config.yaml
head_dim: 64
vocab_size: 2048
positions: "rope"
beta2: 0.95
final_lr_fraction: 0.0
batch_tokens: 262144
seq_len: 256
train_tokens: 899800000
dataset: "wikipedia_en"
Each number is 200 + 30 x the weight over its row's rms, rounded and kept within 0 to 999. Layers, rows and columns count from 0. The size before them is the row's rms in percent of the matrix's.

# up: layer 10 MLP up, 1536x384, rms 0.208, rows 1054-1080, columns 256-383
# down: layer 10 MLP down (transposed), 1536x384, rms 0.289, rows 1054-1080, columns 256-383
up1054,098,239,202,250,163,228,190,193,153,148,166,174,217,112,205,178,198,195,205,178,159,213,200,239,239,238,173,172,207,218,196,159,163,183,244,170,170,178,205,195,193,171,208,177,179,193,184,209,216,211,201,169,211,215,188,191,217,189,219,149,244,199,168,191,265,226,208,193,145,220,226,146,196,224,218,159,167,212,207,224,206,177,210,173,207,190,215,198,173,254,224,198,178,207,169,238,224,212,244,171,233,258,218,162,224,238,224,247,179,223,204,184,182,204,140,185,184,220,231,189,215,186,177,185,226,222,203,171,194
down1054,106,199,218,177,232,195,197,215,200,156,228,225,208,238,173,222,141,195,174,213,226,174,217,213,205,166,221,232,207,250,197,212,221,150,213,181,236,212,238,197,275,234,158,228,192,216,252,187,219,184,199,254,170,201,190,181,188,176,168,232,179,156,253,183,137,206,204,178,224,202,192,209,185,193,183,170,178,247,160,226,235,188,178,238,197,224,216,211,248,211,209,168,223,170,234,222,154,180,202,256,165,207,185,197,182,215,155,210,246,196,130,178,191,154,230,214,231,224,144,230,198,202,232,124,199,215,238,211,216
up1055,091,181,203,221,191,219,186,208,192,192,208,269,205,195,199,220,212,211,260,233,190,192,172,193,172,173,177,196,218,238,224,180,273,162,236,191,220,221,204,234,192,233,235,194,174,224,151,223,227,181,214,170,179,243,235,203,183,215,164,219,177,186,167,212,169,150,185,174,157,182,221,195,167,201,248,197,221,263,203,127,203,148,181,225,229,171,170,202,158,154,238,135,218,185,200,252,149,165,192,189,207,200,211,227,246,185,201,178,191,197,195,241,193,173,219,232,234,224,253,231,209,211,174,226,216,220,139,191,128
down1055,096,187,213,219,240,217,160,228,244,200,260,172,234,238,248,239,151,248,234,158,190,217,170,216,140,203,203,201,199,128,193,240,219,218,227,155,234,200,223,196,158,189,168,255,214,206,228,222,237,193,161,195,200,166,203,262,218,198,153,187,222,237,238,235,159,177,177,214,216,208,191,179,238,182,188,170,196,208,194,248,178,297,187,191,257,198,190,203,194,173,190,240,214,177,156,157,242,162,180,193,224,185,206,176,203,167,212,213,200,155,208,231,233,196,217,154,188,116,213,162,240,211,192,170,271,165,183,204,209
up1056,100,230,222,191,235,157,173,198,230,234,215,210,206,192,235,181,234,243,220,170,213,185,189,193,210,191,178,197,238,250,178,183,206,221,268,198,171,250,204,229,235,221,221,195,207,248,222,192,247,181,186,243,233,211,198,196,207,135,257,154,206,200,163,222,274,192,210,235,190,198,218,234,226,214,206,163,200,168,160,173,187,211,214,215,205,206,216,168,212,172,199,196,223,115,164,212,196,167,195,193,209,171,254,164,111,204,214,232,251,206,178,188,186,209,213,197,198,178,231,201,177,189,240,216,152,214,181,263,195
down1056,098,168,172,207,209,148,201,203,184,165,204,262,171,156,183,157,212,195,124,221,153,180,233,232,230,232,221,221,138,160,192,194,192,190,186,190,187,176,223,213,181,222,146,237,170,205,164,195,200,231,268,219,196,180,212,145,242,166,167,175,263,176,193,187,122,202,212,192,203,238,200,183,287,200,199,169,176,218,175,190,209,181,184,246,145,215,174,211,186,206,215,249,171,162,198,221,194,216,126,237,232,217,203,223,249,209,195,158,155,249,177,273,210,240,231,191,146,248,188,194,220,209,202,210,210,164,171,207,209
up1057,099,187,169,167,193,179,186,120,209,172,221,197,171,209,198,196,148,206,198,152,179,139,194,189,212,206,227,160,172,192,140,199,211,179,203,207,171,215,168,227,194,211,231,199,169,150,185,181,227,204,230,216,216,196,199,179,201,169,231,205,211,230,228,202,185,196,141,157,178,138,254,252,236,229,169,193,233,177,192,224,232,194,197,202,203,192,187,207,212,183,206,173,272,199,194,173,188,195,205,174,230,170,195,181,203,193,185,221,195,216,231,200,164,224,183,183,258,187,166,184,236,245,216,196,228,171,207,192,220
down1057,096,238,235,211,134,164,207,238,207,198,236,199,192,237,211,179,272,208,234,175,224,178,189,172,186,184,235,199,201,204,249,189,228,193,202,196,207,260,157,205,207,184,255,195,209,251,231,186,163,174,199,169,240,231,210,200,189,171,126,172,263,202,177,187,179,205,242,213,246,184,212,190,208,205,225,229,238,173,218,164,179,217,273,156,184,218,253,198,223,186,244,203,161,146,210,159,226,191,191,241,243,244,220,219,258,183,190,182,232,243,204,181,206,215,250,285,177,236,174,173,186,189,190,223,189,206,192,198,175
up1058,106,207,230,191,207,240,212,219,213,163,136,211,147,195,253,150,222,170,232,145,229,157,186,190,190,201,166,224,149,218,203,172,197,203,185,189,186,238,224,193,180,208,177,231,273,211,180,237,182,167,193,187,174,177,245,219,197,173,201,225,191,176,166,146,203,177,249,224,173,203,217,218,168,178,185,197,189,229,225,214,188,196,272,200,173,223,124,200,194,166,183,181,227,223,219,161,182,248,203,143,247,189,237,175,215,128,227,157,238,218,183,195,191,175,184,143,186,220,175,145,180,216,230,193,194,220,161,173,192
down1058,105,214,232,175,221,178,151,227,229,204,185,204,190,162,190,171,141,196,177,203,176,200,184,136,153,227,208,210,187,216,218,203,151,215,180,100,179,215,159,206,179,210,217,202,249,184,186,146,243,201,243,184,215,218,180,219,209,172,200,162,256,182,144,207,244,229,244,188,195,266,274,242,209,161,267,176,249,183,174,214,207,213,270,226,188,242,254,189,168,204,195,214,182,210,230,181,209,216,178,212,157,173,169,208,172,174,234,227,183,220,170,202,216,203,154,220,223,210,211,216,187,183,148,214,198,251,213,211,193
up1059,096,213,261,200,200,186,228,190,164,187,153,243,159,180,249,199,227,234,193,198,159,220,134,187,224,193,250,225,199,216,170,172,230,178,191,171,217,212,240,191,170,200,170,237,187,233,189,162,200,175,202,223,220,211,230,176,160,237,160,184,127,224,171,232,209,182,291,159,206,214,241,191,188,150,148,203,175,223,198,210,193,178,224,167,229,203,197,177,210,183,230,226,208,205,184,204,189,168,180,175,181,211,185,218,213,244,159,195,150,120,215,168,148,144,170,189,128,138,186,213,183,213,190,216,192,202,242,180,177
down1059,095,198,169,216,222,211,164,200,193,146,208,179,167,194,204,189,208,207,155,209,191,202,220,205,164,218,231,186,253,182,233,235,199,200,228,192,126,167,160,191,205,220,147,205,257,163,206,264,174,226,194,186,183,130,213,201,241,167,219,246,194,183,158,232,160,186,165,209,164,213,168,191,197,229,182,219,194,159,222,136,218,216,240,196,194,216,153,177,234,245,107,191,180,251,209,229,195,231,196,213,248,173,226,164,203,177,231,203,249,234,153,251,188,275,146,228,250,189,191,194,175,168,214,241,177,247,214,244,205
up1060,100,168,197,202,235,168,195,234,179,183,211,152,215,205,225,256,169,209,234,122,181,168,236,167,217,229,174,230,199,161,191,211,178,166,197,215,219,140,233,200,183,196,174,203,218,222,204,186,202,151,194,205,204,163,185,215,229,140,175,180,240,201,187,223,268,225,218,171,199,203,192,175,246,198,155,257,209,225,166,169,187,191,221,173,178,191,185,199,155,239,221,175,195,188,148,221,217,200,169,211,187,243,206,173,202,237,178,186,213,197,169,200,258,193,210,237,243,168,225,176,146,222,227,222,178,201,198,216,148
down1060,101,181,183,214,181,183,238,216,243,150,240,177,173,168,162,183,188,218,198,225,194,172,194,196,220,200,203,165,214,181,195,197,160,195,204,184,226,201,193,205,135,194,201,186,225,219,245,204,205,213,188,202,211,207,190,218,157,167,205,174,221,190,182,226,243,180,238,212,237,208,245,210,204,163,204,186,215,248,198,247,210,227,241,213,210,195,221,237,190,173,161,230,188,214,172,226,164,246,183,217,184,181,234,191,188,180,183,148,174,166,217,130,218,196,196,182,141,200,184,257,250,201,190,192,203,118,210,227,209
up1061,098,181,197,192,150,219,204,195,185,212,183,184,226,244,197,226,189,182,186,173,206,167,235,159,198,188,210,182,194,195,248,251,216,276,209,230,211,169,208,216,220,212,164,265,225,226,280,208,222,166,191,174,198,159,245,178,209,186,183,198,188,162,177,177,197,187,205,201,222,186,237,196,217,198,186,227,196,197,198,240,266,187,197,195,150,219,172,207,201,199,190,171,191,192,292,166,202,170,176,168,271,192,203,206,166,190,241,197,142,203,194,207,194,161,261,225,191,180,193,202,230,200,187,208,184,265,178,254,200
down1061,092,212,211,196,207,154,254,200,213,212,201,222,183,122,223,173,165,181,204,241,210,210,212,212,188,254,187,190,178,173,196,166,161,188,177,193,156,230,155,223,218,205,199,132,200,170,195,186,184,249,199,202,186,217,107,219,227,180,201,193,195,231,236,129,184,178,189,183,155,170,164,229,204,208,210,171,250,127,169,179,138,180,217,172,256,229,228,152,187,242,201,192,181,199,235,230,160,237,240,219,148,228,165,176,164,213,188,190,200,193,230,234,220,244,193,169,192,225,210,168,211,217,215,223,199,210,186,154,184
up1062,094,214,131,214,207,217,173,170,216,197,189,209,203,162,233,216,216,239,222,191,260,178,235,217,130,131,174,198,243,189,198,174,183,208,212,188,263,192,172,191,239,233,129,218,174,213,192,228,199,204,255,208,180,212,207,187,226,213,224,245,222,147,177,205,179,175,139,197,196,207,201,186,199,176,176,221,256,169,230,187,186,194,240,214,190,218,172,195,179,234,244,172,220,178,230,174,164,183,156,200,242,208,194,249,156,196,218,154,188,144,162,210,166,215,215,228,212,219,227,196,226,210,204,244,141,191,200,164,154
down1062,094,196,246,226,167,233,207,228,175,238,174,174,259,197,181,152,191,162,177,198,182,215,218,205,239,193,232,199,132,208,270,200,203,205,170,200,206,253,213,232,212,241,177,202,215,260,223,213,179,214,184,213,259,218,232,201,266,180,159,157,211,236,186,164,189,215,231,210,226,171,204,197,195,180,217,203,227,198,155,191,212,254,235,264,213,206,193,208,231,157,229,215,138,210,179,240,231,194,269,251,209,213,253,213,176,211,200,194,226,216,215,142,205,167,235,194,241,190,197,194,174,213,204,185,199,154,202,273,203
up1063,100,213,183,191,201,244,212,192,253,208,248,195,194,214,249,198,227,181,214,235,176,205,190,166,172,201,160,229,249,219,162,220,179,244,167,187,168,222,174,144,244,194,175,171,204,190,250,178,220,198,177,170,206,187,197,224,176,194,159,167,256,244,195,243,198,269,255,208,257,176,141,230,184,180,146,219,233,251,250,133,212,210,176,202,217,197,200,170,197,214,196,213,155,236,162,184,207,172,260,207,183,221,157,187,186,191,247,202,244,186,251,206,159,193,215,205,221,190,234,204,200,191,219,188,167,194,179,188,184
down1063,095,186,176,166,240,176,169,255,175,193,211,198,200,227,183,263,252,232,195,174,187,210,246,220,206,186,229,176,188,195,233,134,267,179,221,225,203,234,216,177,202,166,202,175,191,144,161,230,190,250,232,163,167,219,203,193,226,156,252,195,198,209,233,199,240,168,237,241,148,221,198,202,190,180,164,159,204,249,219,217,180,167,197,173,281,235,196,191,129,200,251,169,213,205,237,201,214,219,197,211,189,204,216,214,184,160,183,182,204,252,199,213,224,171,247,177,219,189,224,239,237,114,168,194,168,218,259,171,176
up1064,102,193,194,188,173,216,171,231,205,146,280,193,217,204,244,213,202,182,248,154,224,148,229,243,221,155,171,250,212,189,199,202,175,181,199,222,210,218,131,251,225,143,199,178,203,209,197,175,242,185,275,190,124,185,258,262,162,161,208,201,237,235,222,201,165,189,250,213,215,173,194,182,247,202,157,225,171,202,215,172,219,158,233,246,197,258,243,238,196,188,235,187,215,195,169,231,168,190,211,188,232,113,242,231,195,200,160,211,256,245,250,190,213,217,216,179,230,234,215,172,191,194,228,231,175,224,233,237,168
down1064,105,170,197,149,210,192,162,242,267,189,187,182,193,214,220,206,226,240,166,221,181,246,176,162,226,229,164,220,178,117,240,179,233,207,251,163,185,149,199,175,227,215,209,172,234,216,205,200,204,212,206,244,149,243,164,193,201,205,238,206,199,206,203,208,143,201,182,167,224,244,175,160,158,208,180,211,221,160,191,184,221,182,210,205,180,213,203,161,203,206,166,238,198,272,199,185,179,172,209,208,239,218,160,238,198,220,186,246,160,245,173,182,181,272,194,190,240,197,164,179,179,196,237,237,241,176,223,190,144
up1065,111,181,201,254,178,241,208,186,214,209,195,188,196,216,229,220,242,209,205,176,205,176,224,186,194,163,207,233,187,229,213,180,179,180,194,178,243,198,188,204,188,213,211,228,204,193,178,246,228,189,183,181,209,188,213,208,189,163,178,189,150,225,257,233,210,161,231,227,192,248,213,215,191,205,200,251,221,229,199,250,218,190,232,195,194,200,184,141,191,243,204,199,140,203,169,192,235,158,225,177,174,201,211,201,251,203,191,263,230,214,236,195,161,216,182,145,223,163,229,210,252,185,247,219,192,182,176,134,216
down1065,104,196,213,269,169,229,198,170,227,215,277,197,168,207,190,216,195,200,178,213,147,191,200,235,214,161,192,171,212,243,130,205,196,190,219,192,174,157,199,192,201,154,210,175,232,210,237,218,225,186,207,216,166,223,215,161,163,195,251,210,208,196,234,184,253,248,194,230,210,228,215,202,217,257,209,208,162,190,255,183,162,177,163,210,171,250,145,226,202,182,164,178,204,243,186,183,216,209,218,141,183,182,162,190,189,213,169,219,232,254,171,216,239,226,226,204,199,199,197,216,149,248,194,158,215,192,212,157,208
up1066,096,218,192,216,221,194,234,260,201,206,191,208,142,194,225,183,153,199,179,207,232,131,147,218,179,224,216,298,183,182,229,213,153,204,178,238,202,189,205,247,182,186,230,162,182,246,167,164,244,199,229,186,218,195,153,201,236,229,196,216,165,188,234,170,247,149,178,214,207,243,173,177,173,187,220,196,185,233,190,188,129,207,223,225,231,224,181,194,205,253,247,168,204,248,212,168,221,132,189,172,187,228,238,208,188,190,226,200,186,216,176,205,138,177,207,157,267,208,179,162,192,228,212,233,137,198,158,192,223
down1066,100,230,230,185,201,174,170,196,188,231,160,170,228,187,166,181,180,227,168,200,247,173,207,212,256,224,212,171,185,188,191,178,200,169,198,187,188,141,199,199,240,218,241,234,248,194,236,206,223,236,237,156,238,203,216,186,172,217,233,247,146,199,190,166,193,183,252,190,181,189,183,202,201,176,231,221,215,186,125,158,214,208,212,158,231,201,214,201,246,207,200,211,239,238,173,199,195,207,191,224,200,202,182,266,183,179,212,228,183,204,195,182,210,220,219,173,207,226,176,206,180,209,186,220,227,199,172,190,193
up1067,103,171,230,242,184,193,209,199,222,195,193,172,187,226,218,221,192,208,190,251,220,207,227,213,252,149,181,176,220,240,173,254,164,178,253,257,190,216,199,196,216,190,189,228,184,220,168,255,153,178,259,230,214,212,206,224,208,174,162,168,186,244,187,206,220,153,176,214,184,251,206,203,199,224,204,203,213,203,208,175,206,151,169,233,220,239,186,189,266,209,190,204,118,241,224,179,148,192,130,183,150,255,241,178,233,202,202,227,207,227,179,231,255,203,203,231,135,179,227,181,168,150,179,258,237,180,205,192,208
down1067,103,215,260,195,191,212,154,214,209,178,232,191,192,162,163,193,178,236,194,223,182,231,224,211,182,206,221,205,232,177,192,181,190,193,177,188,168,192,176,175,195,209,170,195,140,218,197,178,214,161,166,233,216,145,225,251,226,197,184,162,181,213,202,206,168,279,247,266,212,220,201,260,200,171,236,217,192,184,232,156,197,161,197,201,182,166,212,166,191,173,221,203,188,231,205,268,182,226,127,212,187,199,197,206,219,244,198,170,233,174,164,216,209,202,224,177,209,166,209,195,192,184,171,202,212,197,232,140,233
up1068,096,249,107,230,160,244,220,254,153,200,183,211,203,164,160,206,247,181,245,162,177,228,232,201,178,203,255,237,195,153,205,190,224,155,219,164,202,222,252,176,209,211,136,131,157,177,172,185,169,146,188,252,237,141,180,255,218,189,211,193,202,222,165,244,187,231,169,205,191,205,197,179,196,225,248,195,212,198,226,213,226,214,179,192,218,227,212,223,235,156,163,199,167,203,216,191,176,178,207,232,177,162,197,201,202,166,203,166,202,184,217,190,188,238,221,234,212,203,191,213,200,188,174,219,190,176,165,197,249
down1068,101,185,237,223,209,236,233,207,199,215,201,197,215,166,199,215,169,199,145,207,250,204,235,189,164,167,177,293,238,222,145,240,223,144,181,190,233,251,211,130,248,213,213,223,190,193,217,164,214,307,261,161,172,176,166,190,197,183,144,150,194,256,169,219,207,202,168,211,212,189,222,183,217,154,202,199,140,187,176,206,232,246,229,222,230,175,218,163,202,225,214,164,205,202,198,208,216,233,231,234,222,208,168,216,182,194,153,197,211,227,180,191,224,212,197,218,259,233,255,181,253,210,222,238,166,190,197,226,193
up1069,101,175,154,231,166,196,188,149,186,251,191,177,206,170,238,235,233,174,223,211,157,234,141,216,202,268,230,196,192,185,131,212,225,217,200,215,186,198,229,233,196,145,195,181,218,194,218,167,234,198,146,214,202,228,239,219,214,224,181,168,226,159,180,202,168,249,173,172,196,166,203,276,223,229,192,251,234,143,222,189,195,177,238,233,217,201,159,169,236,184,202,216,225,163,201,291,215,225,158,232,196,175,192,173,182,199,166,170,207,142,147,182,159,197,215,199,212,239,166,237,179,219,160,215,191,230,202,206,165
down1069,096,211,191,202,217,204,167,213,178,170,169,159,210,180,210,156,179,206,213,176,239,247,213,160,172,174,209,168,185,202,246,235,162,209,227,217,236,204,193,193,209,174,230,237,155,220,212,142,199,224,215,179,230,252,162,201,183,233,234,196,173,279,223,209,158,170,188,198,201,260,270,189,173,162,255,184,173,244,198,226,206,241,201,161,238,234,208,280,215,214,199,195,178,201,188,193,219,233,189,177,245,187,180,209,187,160,203,266,178,182,204,185,200,235,163,198,237,164,184,198,159,186,175,219,196,174,223,247,245
up1070,099,146,155,261,207,217,169,172,200,225,176,224,203,135,215,186,202,229,199,233,248,232,185,191,222,208,185,224,139,188,184,227,160,178,174,199,181,225,199,176,202,256,169,154,192,143,175,190,210,199,169,162,217,207,229,152,184,194,224,217,164,201,261,134,173,156,210,163,148,192,232,252,197,256,201,176,204,153,142,166,190,150,185,254,138,196,186,184,166,217,175,196,213,149,233,181,184,184,174,218,166,224,282,175,180,174,234,252,194,206,223,226,244,187,224,216,161,228,194,234,151,220,278,196,209,179,195,151,230
down1070,103,232,236,148,167,179,161,170,266,144,196,189,219,222,165,175,276,215,206,201,212,211,201,170,181,148,184,271,192,218,242,110,185,216,224,179,212,196,207,187,200,202,223,225,261,194,224,182,173,230,179,189,265,203,209,251,186,224,166,250,179,182,170,250,166,205,217,140,193,181,241,207,268,233,203,195,169,204,199,230,231,189,271,176,213,215,230,188,194,194,233,215,231,210,199,186,170,184,203,209,224,212,185,226,203,269,188,233,215,198,230,215,190,219,236,230,183,205,207,188,201,203,178,209,256,208,201,159,175
up1071,101,172,189,177,176,218,152,156,203,206,197,197,238,163,170,210,252,167,247,186,198,272,223,156,189,186,130,205,224,217,185,217,206,198,232,207,210,198,198,205,178,169,185,211,180,219,171,174,243,209,166,213,204,177,187,192,168,175,181,221,146,225,240,260,200,253,171,204,158,211,220,172,200,216,193,246,230,231,211,180,200,261,192,195,184,205,153,169,237,241,224,173,193,197,203,189,201,200,240,193,223,192,205,198,217,153,214,192,165,227,211,233,173,135,177,211,202,216,236,130,149,229,180,152,221,145,222,168,129
down1071,092,221,230,237,188,198,174,233,176,192,182,198,227,223,174,168,192,191,143,254,235,200,192,186,233,176,176,202,218,204,192,189,224,231,198,211,226,247,171,215,235,222,168,221,246,185,207,180,182,230,204,197,232,255,205,249,261,227,183,229,207,195,155,227,269,168,266,148,226,204,233,245,236,184,195,167,195,231,152,202,220,188,180,207,193,201,215,266,139,200,139,188,195,193,178,222,208,189,181,200,205,212,214,193,177,202,196,210,210,203,202,234,197,207,199,233,203,199,236,206,259,161,189,212,150,248,183,230,259
up1072,102,186,195,194,180,198,191,190,222,199,212,180,237,204,179,135,177,264,149,186,202,204,239,213,231,159,206,205,248,147,228,167,166,223,198,165,161,221,243,191,220,167,189,192,224,179,143,227,164,231,244,192,216,231,230,217,255,153,167,187,199,223,186,221,209,230,185,177,123,266,243,253,191,311,186,167,187,187,237,213,169,200,216,244,172,200,220,174,153,204,187,182,210,157,202,215,200,168,204,207,202,163,226,197,232,148,198,246,146,253,266,188,229,212,185,220,214,193,221,188,153,212,227,232,218,172,186,159,180
down1072,103,190,275,209,206,202,155,185,183,213,185,194,164,195,154,233,253,212,111,203,171,242,226,218,201,197,232,230,190,200,182,225,147,188,205,166,184,223,181,192,211,243,225,189,215,216,198,132,234,205,149,146,198,195,205,239,162,183,182,167,194,232,162,171,167,221,222,219,214,221,183,196,253,225,246,143,271,181,194,176,200,187,202,176,237,205,186,251,184,210,228,216,184,225,185,244,247,187,203,212,227,166,233,203,178,195,209,198,181,178,285,240,229,228,214,195,161,236,227,244,183,140,195,199,167,191,243,231,194
up1073,096,246,197,220,203,139,201,195,200,200,197,162,186,180,195,208,182,182,162,180,229,212,210,211,150,178,230,226,222,184,224,220,215,226,163,158,246,218,199,186,219,204,212,234,171,178,215,189,187,148,207,219,264,204,136,155,225,214,214,192,196,172,211,213,228,176,202,215,165,241,146,219,165,225,270,234,196,214,214,219,195,197,257,197,253,207,139,180,145,177,182,194,208,156,179,161,182,205,193,199,233,220,200,217,216,183,220,198,235,211,221,187,156,209,218,189,205,165,219,144,225,198,186,211,141,197,191,149,177
down1073,103,244,216,212,181,289,204,219,178,227,155,210,168,159,248,193,230,237,224,234,205,199,214,191,202,160,233,229,195,196,156,208,203,139,262,241,215,156,201,172,226,235,194,218,269,193,197,133,246,232,186,250,152,200,203,203,199,163,149,169,170,224,168,167,142,198,154,173,201,190,233,197,227,202,187,203,232,257,160,197,187,209,210,137,183,197,231,211,225,214,240,245,136,212,126,225,178,201,214,172,220,200,184,203,193,317,222,179,158,226,225,204,192,203,187,173,197,201,168,238,172,212,199,192,234,210,196,212,173
up1074,097,151,207,180,176,195,183,228,246,226,192,256,263,178,208,206,209,219,231,151,192,173,194,205,225,206,250,207,202,210,237,168,139,223,225,188,193,179,221,220,167,231,184,163,165,283,220,216,212,146,225,170,174,221,205,217,141,194,210,274,169,229,205,212,184,190,214,202,176,186,174,232,232,186,224,194,186,147,163,192,172,203,238,276,188,198,245,200,290,241,195,185,154,187,155,236,170,156,227,185,279,193,194,224,194,226,164,228,176,220,213,220,211,184,160,218,219,233,196,207,187,184,180,224,203,134,206,175,241
down1074,111,192,232,207,182,220,221,205,180,198,204,203,191,170,180,198,245,213,223,208,205,174,208,228,214,202,166,138,262,216,202,156,228,206,201,179,220,222,174,205,207,190,218,214,238,245,236,239,230,232,237,175,144,213,180,261,224,221,175,212,199,212,234,215,215,217,179,187,241,204,203,202,215,204,194,211,237,201,231,266,239,224,222,148,234,193,238,231,210,202,231,209,190,211,219,156,222,196,167,206,222,248,157,197,253,224,175,212,261,205,165,163,276,190,122,175,192,224,190,181,211,206,187,199,192,227,200,243,226
up1075,106,263,156,203,245,137,167,237,202,219,242,184,181,174,194,188,187,198,173,187,216,151,213,198,186,205,242,172,203,149,204,154,198,204,215,236,195,225,255,242,221,181,224,190,158,228,160,259,185,257,208,209,233,125,173,191,239,194,191,167,163,194,243,192,204,227,225,244,203,136,282,220,246,232,169,227,206,180,197,205,201,224,192,196,240,157,200,167,196,191,212,206,200,220,203,148,216,170,210,170,230,156,194,208,191,236,170,187,172,215,183,144,187,217,272,172,176,163,181,150,239,140,193,174,254,220,258,210,238
down1075,104,193,169,155,251,198,193,208,229,220,194,212,147,252,208,222,230,247,226,225,182,210,203,244,228,239,214,244,222,233,231,191,228,195,192,170,209,184,192,189,225,221,214,260,141,168,172,186,208,225,187,191,188,173,181,237,183,182,168,225,197,238,175,246,246,190,152,193,267,171,184,179,243,226,213,157,168,197,148,203,182,225,203,247,201,280,276,228,201,176,231,185,249,141,211,176,220,191,244,234,190,248,155,136,198,222,201,174,157,284,177,184,268,212,201,185,194,201,159,179,215,190,198,178,175,188,246,217,215
up1076,097,224,218,182,195,171,189,165,183,159,223,184,216,203,197,220,190,269,187,215,198,261,240,191,181,211,251,183,195,178,225,238,209,174,189,187,216,227,190,237,263,177,266,209,183,212,208,192,139,250,201,160,161,180,233,225,181,172,145,218,195,168,251,209,189,220,187,274,205,259,184,227,183,265,124,204,240,223,219,203,198,225,214,159,208,196,198,234,255,260,234,231,158,153,252,162,159,246,215,236,205,200,249,177,254,171,221,210,181,254,185,229,217,198,156,182,170,154,196,217,204,204,199,204,169,191,144,201,213
down1076,096,259,198,211,169,185,224,208,259,227,203,183,230,217,235,164,203,221,236,240,163,199,196,192,218,164,138,186,199,222,163,169,219,200,224,246,229,244,165,195,191,199,223,178,238,246,247,187,231,230,156,225,177,233,207,156,239,217,167,223,191,209,231,228,221,251,273,157,191,229,191,186,199,202,222,252,167,193,207,207,262,162,203,210,199,166,219,158,158,145,167,236,202,190,184,242,278,225,250,250,203,167,177,238,232,186,224,248,180,206,213,164,219,201,242,172,190,175,188,168,170,180,247,210,231,225,176,197,228
up1077,094,148,218,253,178,228,272,146,230,214,157,173,217,203,149,181,210,196,222,210,224,181,230,179,181,246,228,234,148,217,196,171,243,257,232,213,159,149,207,164,182,265,208,183,184,275,198,188,168,195,201,229,192,194,253,190,180,202,150,193,221,198,207,217,195,240,262,233,231,204,176,159,237,177,189,235,196,173,197,190,166,227,218,127,157,196,234,164,131,179,228,190,196,204,207,176,182,220,215,171,203,180,153,206,192,160,237,209,169,220,279,198,189,214,197,233,198,214,141,225,148,204,192,190,184,201,203,223,235
down1077,093,244,203,235,170,187,212,184,225,199,206,204,200,217,157,182,174,196,237,210,229,235,216,181,160,177,254,198,211,147,180,197,209,180,154,265,203,246,209,185,198,193,247,252,226,187,185,209,200,200,218,172,203,160,170,201,162,178,209,198,234,219,203,209,154,238,201,180,237,242,209,154,220,269,204,162,221,197,221,192,201,204,228,194,182,174,273,186,188,162,144,203,172,174,180,197,287,252,195,208,239,267,221,159,164,199,199,204,157,185,171,220,190,216,183,199,251,165,203,256,233,194,162,230,174,205,188,184,167
up1078,097,205,244,201,210,223,271,209,223,272,205,212,187,152,141,136,189,162,250,209,163,223,218,204,195,183,204,220,244,238,205,179,168,193,155,195,211,206,157,195,161,206,234,157,142,210,168,133,214,205,183,194,222,230,134,194,214,176,277,269,205,243,148,192,176,252,211,216,149,158,203,238,231,235,207,194,225,223,201,213,198,162,152,241,194,198,201,204,175,220,176,195,167,211,242,199,191,213,170,218,204,143,225,202,158,223,182,168,203,202,200,143,165,208,213,217,194,199,271,203,206,204,215,216,166,175,202,164,157
down1078,090,238,205,210,194,231,176,173,202,173,177,246,230,229,192,260,169,200,172,220,191,143,143,151,238,270,188,216,158,160,204,182,251,209,200,187,234,222,189,251,203,235,160,258,231,185,189,222,249,217,191,219,150,218,237,202,176,213,205,181,239,189,207,194,259,162,167,183,212,186,233,176,152,224,218,182,207,167,132,162,208,236,216,180,200,212,169,213,163,171,222,197,230,211,151,142,220,214,205,184,185,232,158,191,189,158,205,196,270,226,203,220,143,228,195,204,191,231,179,192,161,166,179,229,184,203,203,227,185
up1079,092,225,216,200,157,135,242,197,199,197,157,219,239,218,189,178,189,223,223,200,226,178,218,208,225,171,200,208,224,179,168,192,220,231,194,234,199,217,211,186,192,148,216,132,165,218,193,228,199,222,230,195,190,193,214,178,191,144,200,203,198,214,253,221,226,163,187,177,234,235,193,225,193,224,183,175,235,202,218,171,196,170,201,194,167,256,209,147,198,197,142,270,125,170,165,203,222,242,202,178,266,225,189,229,206,222,186,226,143,237,175,151,157,214,157,193,156,178,219,195,209,212,219,231,202,204,236,179,151
down1079,095,214,169,278,160,254,195,195,220,227,222,187,195,198,180,220,204,217,219,206,209,220,196,224,209,211,157,182,187,189,200,244,230,220,154,218,225,199,169,204,228,186,181,232,250,200,159,221,191,207,189,199,229,198,193,217,223,226,215,209,147,199,196,181,225,188,188,191,233,194,208,174,194,211,221,168,157,172,204,198,217,167,254,162,219,161,181,237,227,189,289,194,178,139,150,205,210,212,221,182,211,191,233,185,187,157,248,211,232,185,205,198,196,170,225,233,195,230,225,158,263,160,215,220,196,190,129,224,217
up1080,094,178,216,212,198,243,219,194,211,191,221,231,237,191,182,219,203,171,180,169,233,201,217,203,249,200,174,202,207,233,203,218,158,201,248,211,209,181,168,157,169,211,141,134,183,137,202,233,180,192,172,186,150,161,208,137,210,208,166,221,190,223,217,192,231,178,210,254,171,145,279,187,195,251,219,208,205,186,174,251,193,157,219,206,174,214,217,207,214,189,192,212,207,229,201,156,282,221,228,202,227,227,195,238,174,196,205,225,204,179,182,171,228,189,201,133,184,180,227,200,203,197,227,169,198,176,221,242,239
down1080,097,233,154,215,195,176,178,137,210,195,225,220,183,159,178,203,193,221,188,203,196,204,162,183,251,194,228,229,202,132,267,213,220,178,165,231,245,266,218,192,240,188,205,250,167,202,183,148,240,249,213,107,204,181,146,225,248,174,234,268,190,158,164,211,214,176,173,139,162,184,161,252,207,169,192,231,184,194,202,158,234,206,229,218,237,168,159,168,248,222,222,189,212,172,199,195,185,180,236,205,194,201,166,258,197,206,181,184,152,239,190,183,206,208,215,236,152,216,208,211,207,224,219,188,199,200,172,191,199